From a checkpoint of a small transformer trained on Wikipedia.
Size: 13 layers, vocabulary 37265.
Training: a variant of Adam for these matrices, 857M tokens, 6536 steps.
Each number is 500 + 40 x the weight over the matrix's rms, rounded and kept within 0 to 999. Layers, rows and columns count from 0. Numbers have three digits each.

# layer 9 MLP up, 2304x576, rms 0.0231, rows 547-580, columns 192-383
409500514449563573493461454494540459501564465565416471475523489456548462522422427399455470547516491483527542510491473469448565492601492481495533463536463486546486517444536432538467515599428518443523549458538452514495446570512462394463526562513518578425448501502480504500469541474547544454473505505488508551540513511525482479533462475538511548496509463505442462430513509555470533490452551532489521537582533477500531526506478471570562494453473478489464532494471510517534511528509482519512550445534430512501489578485523476538485600447481519532516482528466426458536482471478451520
502478513389496479484526584464489415521464510577455532431472494542541514481520519469470466501487469473494538512541529572437522476443506528459560443495483514527531611472538505577519440469472511466490543499521536509537500556527526461463466535510545521445520513492550487479426496544460544505508505500467505543544517543424476467525480510487487518495498463470499448536528477571527554535460518488565550511443578524547468491490516590493489454497458466403516469421548501472512468525548475455563473472497530492536419509581477544499470523536479483426545444494482567456514533505546453575
502478512496483484497492556499529466496520513513470600558440522504522479477485526482519453538503450487493498530474462461563511473467523458489457496462437485543485565479523474509495455513530598455451544578577535508467490521502413585473453502546520434524491578500549431513502508465480500504571466518550536532469483463448532423508470532481449599557510529444603590509475521478461413425459514541487463485484564441574488477461481462453550512525510529508495478484456466506499523515499508472490477460489444569490431469448480544494532560458511432517493509523554505449497519511418461496
528475473513442439482497443480521559481515481494532448499510527565515542458472454483512500517381450477522553544538436501540503510527560458456480465464500536541544545531458471562506531473467492519449471487520575505515451544562470541479491512505485483482461548465479533524466528513483507548550525554469553452526489505416535487448472527504586443458532517527496472574443529502513562539494525465487497422448463496491496491545471537542565439561562455488502496464540495509500520543480512448502529411447417502458502540522502596527513485562456564519553452432455496500503486502511454533
455503503490510483471494478445540515532525565528555517535515493523521546437537496485515476489491552455489514519503555513498411484514508525480472462508491458497490466530496507498506509548521484449561616570504484526446539535467426461414460448526467484570502558455479494411474490453463533457492502513425540520544495452510528469529522462480507493515482462496519467498611437512469515550503538400578479542561579508525462531448479487550492542467512575522451503463476461491487488542480597478535492509514461448502475480533493512460484475570542529513477486481433475526493486486505557460
520448496545551515527524550473520477490509514540484483484567483453548427509502548510468443561551475483499493543576490529457452538512556450476555458444479534516494566488487440493566496452447456384493519518513552456478454490529503488556480520529559452556537419491539554448453449476537453485533532433385402518492573525481519489474465406487596484480500542448403539494508511509481494464494500416466538561553531514572445454473396396545524520500504541541521548517476462476500539584506459482462476498522546495469518487419486624485573479477464501530524434545449492496550456522536423574
517542558458477527448434455505498521483543519496418481563527456470474580477468429476486513530467497430493486554502461518488513553507539464488553564486527547491505504505499461466497490524484499481469493484490546449488518551523498497456536489457483504487553472484538499469465471456475579498548540584499478528583519480565554480492478473538503457463454543543495507548450479463525559456476540529563433418517538516423503540443473490626518590497467531508532546478430489546406473484462527485514536430455502425492552528530464495528495503498493529453527537517486507571512373458511485486
473522478556451556508538475514533472455492542489449499482470584483516541523533489501552484498505521482518527499544505510522514447494508489467522456509504484493445564496504470442474589599484503490447612516489456461421393540513542508418465449539473497509524633474476513435489515507523550534429496568519550548455489492581532491420639509490462498540559542447508489487520472519551568476564472530444519467565582605495518543471453452471596632465501502547552556479516550494638569469468516452432575473495404547534388420484450423525476512533572478484466565484445444483496571436470477479
533555518524602557481484462481430498542523474567513508511502511543490475500552534449471539470525509491477504515448577461506532519463492490559536509473436526529529533460518466470531506599539508486532567508543495494499507530543447485459473538498499462454514495386483550475503569489517466485527505450521493562494512600557480471523525489517482556509470500523473470548530534427496474479443418419523520541537498512555462477457546560474522555472552516491501512447469480475500501490552464504512492500545454466537500537486581482499529478523535493413491495534479469506529454472578488434
489527479496556533471509457524574504448480563468510535449489541499532468478539513482525487436520502484517497535523525569498564574635527531453485520464523511522501487447520475566490486541508467461543535521479596507515426539533450464448554573447488512529513541496489539483522421463462502454497520497511502548484458516532490443499486497431522423580482502527464468427501534468553456506466513494483501498520495465485439535468487474527546472508433515556535533541510503530568587470476517491521473524541504534506454532486551476473498468504497533532503500535510418456523529524472514520
530460494492551522526519484598498548597548432544540488448505510579443478525525494512494400501528581411513433411440488480546572507501485455531507491512448464471490519507418409421512507463506534483528471522602595481441521512525504587485464551498483538499490525558483519509448484575503548500459509522426484500523479462457494481541483466527479441556391524402487542508487506595575550541540498419486550548491487477536404537499537521503483485422472476463498518492483439518457537523501549495520411420443502497520535475513515468494540510511505479489619473414457469483549445515487457514
480519451511501522527563517452548499484489456443472489555552477504536535589495597495424498535489477461545444511548536538446482552494501509529530464560484485584480531495524472460422576481550534471483541511479507503491550530510500483444460524549457489501521495559465541570497511477471555474503549530520437474498523509553385523504516470522487464483506476433532465498491462448507465528461473524472433464459591521545516484573489521511499454480395435473473480490553529520580515568497445541461456504530462491477533584444524511474522523461487476466496471487476482594536473515462496460
451503528481507509546534571439525545538518499504482479488526566546420520527486532569585427581484544408553470493510484574550520513532517503543477462564455503451466521490562474516435491599530533446579469520571592484445512533453473441579480504523516523389582502502440522480539380459493497480495407569434512614451439510479532408497527526505496536433506527409357546481509450577485451465514554475609482450437461459580525462544630417515530555504516483473578491573588487480500601458529513451482546499557449587469515489499468450519423625559620520561522516413559510437471505505453544530
446461616478511468504453489486489611413545470522508506515570511470467495455500471504567518548481448486437466551496452486450492524441486492481451460491507521512521490480503473391568559473502442509509563563497452466516545519500498454499484514521408515520445502492464493531509469445502474503533456546498507553551469380543486491455554514511520480553502546471443553515592479518456462551564515509519529497554411499494506463473437544486490498525514507476603509555531422443469463541514507512532509486507488537489504402514453484605504485468511510483470550484470407576457437521524502492
578488510508464552507503439484524463504535480528504474502574473495507452545484450472497501511552522522503503516542530495495519476426502434450536514486522503588426508504472440534522452482491511515518450486468505424507475500540431446453445511504526540479506588547454452544556424492512487508452506467426482415506529538535501426471507472512539499561468525459451476475633504519554558542510459492558531502502479443434493535507499498547396528530525574464533573505488474453490481571446529481522560523487507454456479529484510559528488464489454535476525482489477486560550527485545472522
442538490443541475436495599463497505467491450551530538469464538546464490438552488576544472451558542538527520551503557500464486552536528545601456480421487543474463567505518509384468535554499521473553512450545559480476534453566470491439443507452548520498526561467517516495543485517533506505468512485467458473528570530461465507461540523547453453556468443489462578537473484543514430645466444489505530460458548507471382549493534436564409540548452467503531458550491419505500472522456564503547597433577483581440453483538531448420462466518464513516503538509464418513578469431490402575
462560543462507494598520462464527486493442484512470468444454509439484467511567573550477432533507530507530520504492450489525569557448560499532579535571474495487476523470543510446469504468426429484550472493544429413495465526497418503579488464450506571475539504544506501425511476580465542565522505547371500512487498542508506474495621525526460439492500438474535532530443535532511528430550498473556497407487508625470490511497467411507562509508468571465504509555497548473540544492494513533480508485484536465486546522546512520483523532495480457480499520529469507562502487564493561518
529471575485455548495558559556483524444511483502511542472569503535524487522519507485561485487546537502477494526485431534482529476531507479523507576461471503505447471421568458500538483486447496582509549477510477501458454512483543493554519528498454591503576495513409563477502459491502500495510471435508473523475529518481475481521441569512521437523459476536472537525496517578469419507485484522537542436539493574459513460458512496567559486552517443502546562480486532433473519542424508450459572462461471532499515415492480527549517529441600511477483424422545548481470548477458471471
496537502537473459558587593473565534464507521477504556464492546560456554509469510474517403540470506497558480500515506496474525525508591514475496489507444482489473485528600533539514507461566501493467519538494560503509534535545451446611482478466507496518524560437501594516559496470445556388527504622436490483458481512470537444437549574484422484529510493462470577480519481529427522502539499467451473523436493519602463476442504472470497520446515434473497387529460442547533511540465534551485521495473448509490494501580461471507553523472485469467516480497540489474534533487448427564
506517489609501516481548472529547549404579511457512471481579574542426549496541502514529504514496591488430524569449502534491448490463463474484516480511542566535438514512539470450492514554507498543537576468511428465497538514520528473491517553622532548497478444450501522479462466443496454554460490557488434510489507436444428486591474483541533488520497542510527512541488533503454508508464495511508456442513467507520506493422554502567464524459494557468526453512509487478518498460508489492509497493499442492533507473530447479398529528513541494555439527527502427455586518539489494457
550530483522509492494538483421527509514540507506407577520514553415535501512494458564554486493481482530491522519555502505525486533487495503516542531542416506471524472492439404484546490497456477466552551553503493429478445452580539516499484470559494452508500567491423493475560516468522518531529493509499634530561506551520533521489496481524510509423469511462477487518455507444499455482522506505522484515539516476445503539464552542465509504509579606484473504480499506484536485534445505489529545491535501539493483481431509507512542530490546555450504449498452466438498457479478447477
496495556524578486483477527512545487439514437522554514510558476464455518500485548545544498525516554412520479425478546457445569505552464419417511435421458514492558522514567449532487512509488490471616497470571517491537541495511532505457551534588509601493533523496520466523449510483456494492508477505491499571455542456496499460523482481481497567532446552435465497550549490543489525489507499496490506509462453465491501544487544544496542485460402530567534509471449460490500479572519489487537467489473484494428552463498511481464538581539558538538471537559404491452530537483498449563
607498426513565478536454533448560483537541458526471526527448495494558540517534483549565509537436544419432461534514545482462451546495506481515529427556469496532543486456563458478492540521521531503531427470487397455543552476528545547460586529594546612434521417563433436501504537452495476551448473489514528519563456429467533509589518451500488457543490469525446492483507549460484522557534548515504538496489504536538542552511514544472434574489538513513537477419469550458475583590542533454482521531500480570523570513499527462450568481477518431462514458468529476426500472508490534454
432482495443510540557455539529506508536448447484519518502484467457583499508474467465511504501407563504549483475545425490509519463454514494509547539463481517527496522549547482532483541484504482515443551502511532515492452582510581460466590486478503500486507512469487503472466507452451528457561455520456415473536531508620524508452505506508524511402542478512520464538480472460482502476504578494544542495490566505464481459449455504444498509506512547477505453479552463493467568514481493496463531486462554526558545509559445536487451573487487553506511441475493529566461448490469506503
588487507488497460473567567557517489532483468522451486526497461503471495631479512530414449497480516485546569472521456544495520495525524524496586511509471487497483508529480528544518526463505465516520548501507494515546531542525496520471501511472526510520406464462464491492526458486515521596491517505516538471492518545474488509565529540494514427550471521487533499495531502467508505488503484445509558542465515518464552468502485491521559501515520531433507446533510446532545507489510485454492478369515489480499435479455500488543566497512515543513584539525544507501505448489477426485
484490528442568537472557460475495589559493546554612497465521554520507557524493468460545467538537507510533474533459452626432508514534537519515521453524463580490506503450485452497568490563494522519476595488484498520472510462552508427515595525476514499517484532524514474482464446549486510522481474562463522522543586500554459436446444534518479503450489453502525552472518443585494468467487493449488510472471507504489533452478518483471503493552507522525556479456486458486453456463613451542454515481576500544521476469543529515475515522537490505507505520507527443504564488523490504527
486488586536499448487450477538558514469447467450397589517471497503523482411490505504512548501471506462560480542547423486478477468397496469542521472510516500462547508494605472466473496491484544539500505495506450462486495474529469463472531544557504471449535503515507460510518552488514520509538542437535549503466490525467562513476466547572501472491502502505436565552536517543523486445550491460535471554471440545469486510507528524456542580469506524531533558543528468460505452553509487472510502498518532550457549461479440529432510521517490529467483473489478481475503568527490532545
486483409426477538587491419504455527440474504599468535536571476508565452521538486515482512502494551489526511560475480588506566453466595547543532434484454491561540514448482457509542525490491506529520562467459430551490507470446477484493482570557398555509506507512475586483476494472439545558533515533587521451465525504510448478491457560549576457494505469507470527508518537467480443568493429404530556460504450521479500494513420550545516425521509450417513632516440410514505470491559475494474532494518475530553484516614506556449462540466473521508523452536453473527630459466489498538
468453443550498539523548517491539544506488563477500473494441489473534508477493386565456489552488540489476507494526493482471503421468522510520476531519502480440453464495541545453560472483476466363547517444449478458500545510433490499529428531472487483416487492482606539507413512495453514464415476453443486469575444471464508440432419484524580495556434537489531513471516450489518544483497478472548490476511501520553519570440524506515441462487566562461503519545503431457495495522480571471526523509512530522388470418500484498472559489514489479596507552443569495496492500518425497441
423515538510547512577522504433482512542464520496547545450528465536434527462383500498496544555382504580518480431561493511451466529587506419420430480495505508526496496492470498464486556558482596509555520514555524546507521506531477518538542532487536519419534539479463517532535430473447528585469505488469600583554511463514515449478510406522518469454495508525507514469499486524530458506477503512573508499487554596589439545471467435530487486561522530526428482487488433559623481493507423475484546531482448479491411501532537424515439524423493509515503528487486456481507425460475507502
480519413564500500466560465558422518532489543469495459398457451556471497513534481467588481503398536531456506458494451478510494500538467521513495439517534474461499514479540505449526535580509456510446484473494538512575427538543435506465431441521558452519519456488425484549477465503428507525482442538469491443504501514590511478459488439502504550450492514491474425573547488517460496472506431462524474488571540435519498514497468485466472469458539520554504443483436483449488541476543516493509427506588441474539459575541508491470499481536474490481513450500474524483470513533482451496
512521562490529562519549491461462544515516528491430535423456529512552490503456509443501472549495515527564510519450475523475439548514519520415531445503528522553436546490523442443490484438415474508479513509515439459539388525552495534520494518475536431452523534486510501445475503486476459536493547466470480509517587483565485508495425487484556502535472460483504487482532558514489474451481553493483450445484478488505494541476521442523501498518458510446511453580603509461492543609513514494521504468406517493498517497555502563476483480433509522472466492530459531504490506441529511507
472527523514471455439482480566559512547506452490485501546518577545483550490433471477534553480543554434578466546449524446451493508503477493498515543463536530506485483589574429394439582522457593508504499492556560431507467505547438501547571604511498540461611528499547487459532560481446531462552458533475470513580562488564438491514438464483470457503571618521514499496498463496506491587533505446524442409455511498474409573580457445452461603560473450499460439495536413426511517518495505483429522552454467574488520540456413502401493545511479498529472480498493506449497485501402497465
408513478535544517456492471481514550469532479625521464458505567526515535545476546405506457482478505509515535602533550467525444526461487483475479486431462549483465525475516445445507468535458616502487527486527535456494563533492528478457509523509504523434544513452557530539540435493456489490477539513481505507513569475436411391555540436545445523507504457506548491509508459539500466490452530505590441485464487505515428610468526459458497526452528493546584483510491511560529454506455495503472481432542488525513529429496515488393499482468463564488477516463514470445539489478518517434